Part of a small language model's weights: width 160, 5933 steps.
Each number is 200 + 20 x the weight over its row's rms, rounded and kept within 0 to 999. Layers, rows and columns count from 0. The size before them is the row's rms in percent of the matrix's.

# layer 6 attention value, 320x160, rms 0.25, rows 71-91, columns 80-159
089,219,197,178,187,199,157,199,193,185,204,221,171,192,174,183,188,190,225,209,226,202,190,246,236,159,213,225,213,216,168,188,221,186,192,182,172,186,214,168,186,224,236,241,213,231,161,189,212,199,197,191,173,209,200,191,201,210,200,192,187,214,187,208,217,201,212,187,211,201,207,232,218,239,221,201,223,245,239,194,183
087,172,195,225,247,174,200,206,193,191,186,189,231,224,170,188,187,210,158,170,197,246,210,200,163,193,183,197,153,190,215,232,220,214,180,182,207,198,203,209,208,167,177,217,194,189,253,184,228,213,231,229,197,211,199,190,211,176,200,213,231,162,191,220,202,209,222,201,230,173,207,212,232,195,180,200,178,232,202,194,184
094,209,234,189,203,210,150,210,212,219,176,203,227,215,203,205,164,168,169,185,223,213,241,167,221,207,198,192,218,203,204,243,177,175,197,207,239,203,222,217,198,197,192,186,219,206,204,207,203,197,179,209,213,206,220,225,191,216,203,236,151,219,208,189,206,215,190,210,209,192,157,187,226,223,196,212,214,190,234,223,208
093,143,173,223,197,224,202,202,183,198,177,230,216,205,221,179,217,192,204,222,145,210,202,197,197,173,206,251,200,190,195,215,199,226,183,177,189,212,227,197,201,170,224,217,202,178,177,204,223,195,186,206,207,194,186,205,203,222,202,174,182,178,211,173,228,212,185,242,216,184,178,193,186,216,204,233,196,200,187,190,192
093,175,213,209,226,193,221,204,216,184,218,206,238,198,220,172,182,210,188,218,190,216,210,203,184,193,204,216,213,209,202,246,216,195,192,181,208,203,179,196,208,193,223,211,179,181,201,188,222,205,241,162,172,176,211,218,211,235,180,214,187,177,208,221,170,182,222,217,233,211,205,166,194,221,213,194,219,204,192,180,209
091,229,176,182,206,216,228,155,190,178,182,190,212,201,186,208,187,192,211,191,203,217,191,231,163,184,158,182,206,197,194,202,214,177,183,233,190,190,207,186,223,179,171,181,198,195,175,193,208,230,211,200,196,202,210,232,216,165,187,233,186,220,224,208,202,224,222,172,193,186,206,221,173,194,195,157,207,193,189,196,213
090,208,221,222,200,214,201,177,206,196,198,216,182,218,181,169,193,240,202,184,163,172,229,190,216,217,204,195,180,197,222,198,195,218,218,203,198,240,173,207,217,187,196,211,177,192,166,212,196,159,198,195,197,184,218,216,193,168,198,202,186,174,157,217,171,215,182,206,174,193,178,179,194,185,191,173,178,227,211,176,199
093,179,217,187,223,198,204,196,225,231,232,207,212,216,219,223,194,208,176,223,201,214,168,202,202,185,212,224,197,175,169,180,198,193,211,218,179,208,205,203,182,188,184,225,224,199,224,216,198,173,193,194,181,208,214,209,226,213,200,173,194,185,168,197,225,251,213,239,191,172,206,164,169,189,228,225,238,183,194,231,209
101,206,184,184,174,205,211,172,176,189,221,193,182,197,221,171,213,251,181,179,204,181,165,205,209,189,227,185,223,222,197,181,217,241,184,199,178,186,182,164,206,191,233,195,191,190,214,196,175,180,192,193,192,230,207,229,192,166,219,172,197,192,219,184,186,188,214,215,205,218,210,189,185,173,213,222,223,210,232,205,195
094,211,221,180,196,191,205,204,191,210,192,211,204,190,210,174,216,166,193,194,175,202,179,170,158,204,215,198,185,185,209,199,191,210,216,200,201,183,219,199,207,168,190,190,225,186,166,203,198,225,217,191,174,202,191,155,170,212,184,204,211,201,240,245,202,199,229,177,163,228,212,193,193,217,210,211,215,230,170,192,213
098,182,223,198,198,242,195,191,204,176,216,213,213,210,227,199,162,195,203,152,187,193,216,167,222,203,233,190,237,214,212,186,246,208,196,226,189,197,224,237,175,211,211,188,212,207,184,182,206,196,185,217,233,219,205,215,180,158,216,188,206,225,179,220,208,129,215,172,197,162,182,205,208,184,192,205,179,214,196,220,179
097,216,196,215,221,225,169,213,193,184,173,207,202,203,220,194,189,203,210,185,186,217,198,197,184,208,216,201,211,222,203,213,195,198,209,166,210,181,181,239,209,174,216,182,222,228,183,177,232,211,170,165,177,164,179,217,225,200,224,188,177,188,172,219,204,234,205,214,223,178,212,190,199,216,190,173,202,186,200,193,193
105,211,197,193,214,185,194,202,223,196,188,203,196,152,183,216,193,180,195,191,192,178,202,184,156,227,193,182,226,166,230,213,214,201,170,187,235,203,205,208,211,193,175,189,143,215,207,207,226,211,220,203,221,203,200,188,229,203,210,231,222,180,200,214,173,173,214,197,221,194,183,199,205,178,204,193,206,222,171,184,221
092,226,194,190,193,156,157,187,227,254,195,170,190,188,199,187,204,203,210,205,209,181,200,211,218,234,202,222,207,215,200,210,212,198,215,170,185,195,176,215,228,187,188,224,251,217,209,191,213,175,193,235,210,174,202,170,173,162,184,175,204,183,233,212,171,249,203,173,188,185,208,202,194,220,199,186,234,199,191,215,199
102,236,198,205,200,186,200,188,179,190,192,182,192,198,201,213,233,168,158,200,182,218,194,203,187,211,201,216,208,195,183,223,187,181,188,210,165,213,182,185,235,170,177,204,190,199,198,187,237,213,195,209,221,194,183,211,184,189,152,189,187,221,234,157,195,226,176,203,171,142,210,185,196,192,174,187,220,206,234,161,231
091,214,183,169,198,242,181,194,199,202,191,243,209,197,222,212,205,184,215,211,177,232,201,186,188,216,207,210,224,205,234,159,211,172,190,174,219,203,199,240,175,207,202,182,189,207,205,184,197,221,188,171,185,173,163,189,218,134,210,197,162,204,218,165,195,172,213,196,202,209,200,197,166,219,185,197,194,204,207,210,215
087,180,203,217,157,171,199,190,168,233,222,203,205,205,217,209,218,245,161,205,191,188,175,194,195,213,238,200,173,203,199,195,170,220,187,198,183,209,187,200,237,210,203,175,214,187,195,177,197,166,173,186,160,192,184,192,179,179,204,200,168,205,210,160,184,217,166,204,181,207,223,200,216,190,197,204,205,208,222,170,246
099,205,177,208,208,244,194,183,189,195,190,225,220,176,219,218,166,182,159,218,210,194,186,201,183,211,212,208,175,211,241,182,219,202,170,222,248,216,192,203,206,186,192,182,235,202,189,217,234,188,244,179,169,237,184,228,206,222,199,198,223,221,180,224,224,164,176,195,232,192,210,192,190,164,232,237,182,216,211,203,193
079,185,178,184,208,224,199,202,201,199,221,194,193,201,216,217,201,219,201,236,174,225,219,201,207,213,245,179,183,203,183,198,201,199,206,204,198,186,197,242,206,194,225,200,234,267,218,224,203,192,232,202,171,198,204,197,219,226,243,195,200,236,211,209,177,217,166,189,162,208,193,208,181,239,196,204,168,205,187,221,143
110,214,250,174,189,233,195,219,187,207,196,180,182,233,211,197,179,238,174,185,207,220,233,217,223,181,214,217,194,254,208,181,198,219,203,183,201,190,191,193,196,180,208,181,220,206,210,211,200,213,192,214,189,209,228,205,180,207,241,197,190,201,216,203,211,175,230,180,180,189,175,192,188,226,217,165,198,181,202,205,197
102,201,200,202,205,183,211,194,206,245,172,233,242,182,213,182,183,212,174,182,211,208,178,187,181,193,207,204,231,216,213,196,192,191,185,191,228,169,171,190,205,194,193,225,196,220,198,191,210,176,211,203,195,202,202,212,195,176,201,203,189,237,199,216,189,193,189,204,185,216,177,206,169,211,243,228,185,220,178,219,200
# layer 6 attention output (transposed), 320x160, rms 0.169, rows 71-90, columns 80-159
089,208,214,197,193,157,215,204,199,186,216,177,224,210,236,187,218,212,221,212,195,230,225,216,203,213,225,183,237,201,220,223,204,250,194,231,231,214,207,203,207,203,166,163,214,171,193,195,196,201,194,193,248,178,182,194,203,178,211,174,183,210,188,189,230,205,184,201,177,219,233,210,179,189,207,227,174,195,223,210,210
084,171,196,192,172,213,167,180,195,194,201,198,164,188,219,167,212,222,193,214,229,182,207,221,202,203,233,222,204,185,224,187,150,183,217,169,185,194,209,183,187,203,209,167,200,192,169,209,225,221,152,201,251,181,227,199,220,219,189,226,223,222,220,184,182,220,186,210,207,210,217,201,218,228,210,184,189,178,212,209,212
090,217,190,182,191,184,192,166,193,197,217,194,192,190,204,193,203,210,173,214,172,233,218,190,179,184,195,202,186,185,222,178,225,184,211,162,185,192,208,193,219,239,205,216,169,191,218,216,205,198,188,226,195,197,189,190,199,176,218,197,252,196,167,186,188,208,195,177,207,197,174,224,197,183,200,197,211,169,191,188,177
097,219,218,183,202,204,197,209,230,170,214,174,184,198,169,231,194,220,179,179,215,169,211,222,208,220,252,188,210,184,208,229,225,191,197,199,174,168,174,216,214,184,186,196,199,222,172,186,157,175,230,173,211,194,227,230,206,184,191,205,243,209,188,215,203,161,180,192,174,186,209,168,189,180,216,199,150,197,218,201,216
097,193,186,172,204,208,173,197,205,198,195,197,183,188,191,251,200,209,201,201,225,190,210,181,212,221,186,192,203,195,207,160,194,195,214,237,186,226,169,237,194,144,231,228,219,225,212,187,193,185,185,181,208,241,241,220,207,216,170,200,225,185,179,222,199,194,201,252,192,200,181,189,183,178,211,189,198,215,210,196,188
087,155,199,209,208,195,199,236,192,230,206,161,224,193,224,226,183,189,183,209,203,215,224,159,189,199,216,211,219,206,179,185,202,218,210,173,204,194,192,166,220,190,193,187,183,201,223,198,221,170,178,237,216,175,161,184,145,224,203,186,181,177,196,202,164,181,181,191,223,212,184,213,209,201,214,236,189,172,188,214,178
091,186,187,208,188,225,211,235,192,235,215,191,196,181,191,196,222,233,197,237,240,193,199,153,207,189,200,208,219,182,171,202,179,200,208,205,184,174,218,220,201,205,205,193,221,190,216,189,195,186,219,223,167,205,197,192,208,228,192,209,211,188,204,162,191,195,234,182,216,187,193,228,192,225,211,207,205,172,197,189,224
086,206,171,229,201,192,183,184,227,178,175,198,190,174,218,184,194,182,184,203,182,203,189,230,211,209,194,167,195,210,222,198,216,192,203,154,199,214,230,200,201,182,222,205,185,227,234,194,216,221,213,240,204,187,211,184,201,205,158,229,205,243,205,232,179,183,207,179,174,225,181,210,216,163,161,151,190,183,236,191,192
093,178,197,199,188,203,182,207,200,188,159,190,212,207,180,229,202,196,209,196,203,220,197,193,210,221,198,204,196,188,175,175,204,204,214,217,218,218,197,213,173,202,208,178,214,208,194,194,242,192,193,197,194,162,213,192,201,186,208,188,208,228,192,178,219,222,208,175,196,161,176,198,189,183,192,187,221,213,186,179,202
105,185,159,223,243,224,260,172,211,194,200,205,206,233,203,216,171,201,185,189,227,187,220,217,226,196,216,180,213,233,206,201,202,161,201,226,201,189,176,211,190,187,180,197,183,217,177,199,236,183,207,169,261,221,201,197,219,219,215,218,199,198,214,163,206,184,181,231,201,177,224,202,207,171,171,195,192,194,194,207,205
106,217,205,204,177,190,196,190,219,190,174,196,204,173,202,222,218,192,201,210,192,204,200,228,181,174,209,204,158,181,236,186,173,188,177,180,236,191,201,180,205,242,212,181,184,186,209,209,180,211,212,195,165,198,180,189,240,206,225,210,218,179,194,183,214,219,194,156,210,189,165,233,188,177,201,182,212,208,204,175,226
095,197,181,180,220,189,212,205,198,203,233,216,196,185,167,190,224,207,174,211,182,215,194,219,219,178,238,229,212,189,216,205,197,171,191,226,177,218,199,198,199,192,219,241,204,229,217,209,197,192,189,222,236,216,213,171,212,183,174,203,204,147,203,192,193,219,180,210,192,212,217,198,187,202,206,219,184,180,238,206,198
094,211,211,196,204,225,172,210,228,189,207,198,216,238,207,221,186,186,218,193,244,200,212,166,240,182,210,204,165,241,198,197,210,187,209,210,195,218,187,185,210,206,203,205,181,209,250,179,150,203,206,201,166,205,210,210,199,192,172,195,236,186,192,202,191,230,209,213,231,193,187,194,230,206,177,208,213,214,179,202,195
090,194,215,188,204,216,229,182,220,143,214,209,178,208,180,250,183,196,203,235,196,209,170,194,210,172,214,156,172,181,165,195,184,217,205,190,198,238,194,184,204,200,216,217,197,175,186,206,186,174,206,167,195,211,217,186,205,234,219,189,196,196,189,191,173,196,218,238,184,185,214,202,181,225,182,234,209,221,206,190,209
101,172,225,209,185,231,204,221,219,195,230,216,198,232,194,188,150,219,232,202,214,175,191,220,218,194,192,219,217,218,193,227,206,198,201,228,213,174,175,217,193,195,163,211,193,205,171,232,195,184,186,173,212,201,228,187,225,251,217,199,179,185,184,263,184,191,190,214,199,221,249,199,201,232,224,215,199,206,189,223,170
092,216,207,200,213,194,180,240,214,191,215,202,189,179,184,203,157,205,239,219,206,215,229,232,250,193,213,183,216,211,177,196,218,206,230,204,202,167,208,218,229,189,197,198,205,201,186,254,180,187,223,179,214,205,213,219,193,187,224,216,234,161,209,207,208,226,174,207,193,213,173,140,230,200,214,211,190,184,212,174,185
081,186,217,222,230,234,220,218,207,210,181,210,224,230,183,191,216,189,195,204,181,213,204,189,187,201,137,220,200,198,203,224,191,171,230,203,203,214,208,190,176,181,212,213,222,172,212,210,194,185,193,200,206,201,199,217,180,226,217,227,206,190,209,188,185,201,231,208,238,172,216,202,184,232,216,200,215,198,206,208,197
094,196,184,190,204,171,213,202,183,215,202,176,201,208,214,210,198,224,234,162,182,223,233,195,209,162,185,182,224,151,209,197,208,169,201,198,194,194,200,194,200,225,219,205,190,245,201,190,174,233,182,184,228,187,160,198,212,170,164,254,185,212,216,176,187,183,229,222,195,185,186,199,201,165,144,186,201,206,190,183,206
081,193,153,218,208,212,165,222,199,236,230,215,192,224,176,201,193,204,183,184,193,205,193,209,210,179,199,216,219,190,224,209,192,170,168,188,191,236,192,158,199,209,173,235,182,196,198,196,230,202,186,179,200,218,186,221,196,206,188,183,178,197,222,201,203,170,210,224,216,212,196,180,235,193,233,211,202,170,185,169,234
104,223,188,183,183,205,225,195,185,195,194,189,181,176,196,174,202,202,233,220,195,203,164,208,179,225,153,182,205,177,176,183,211,204,220,204,205,196,197,204,198,216,219,226,190,213,188,215,219,223,176,204,197,171,184,188,224,184,203,167,192,190,198,177,198,232,193,176,222,172,189,250,222,171,202,218,184,192,224,209,209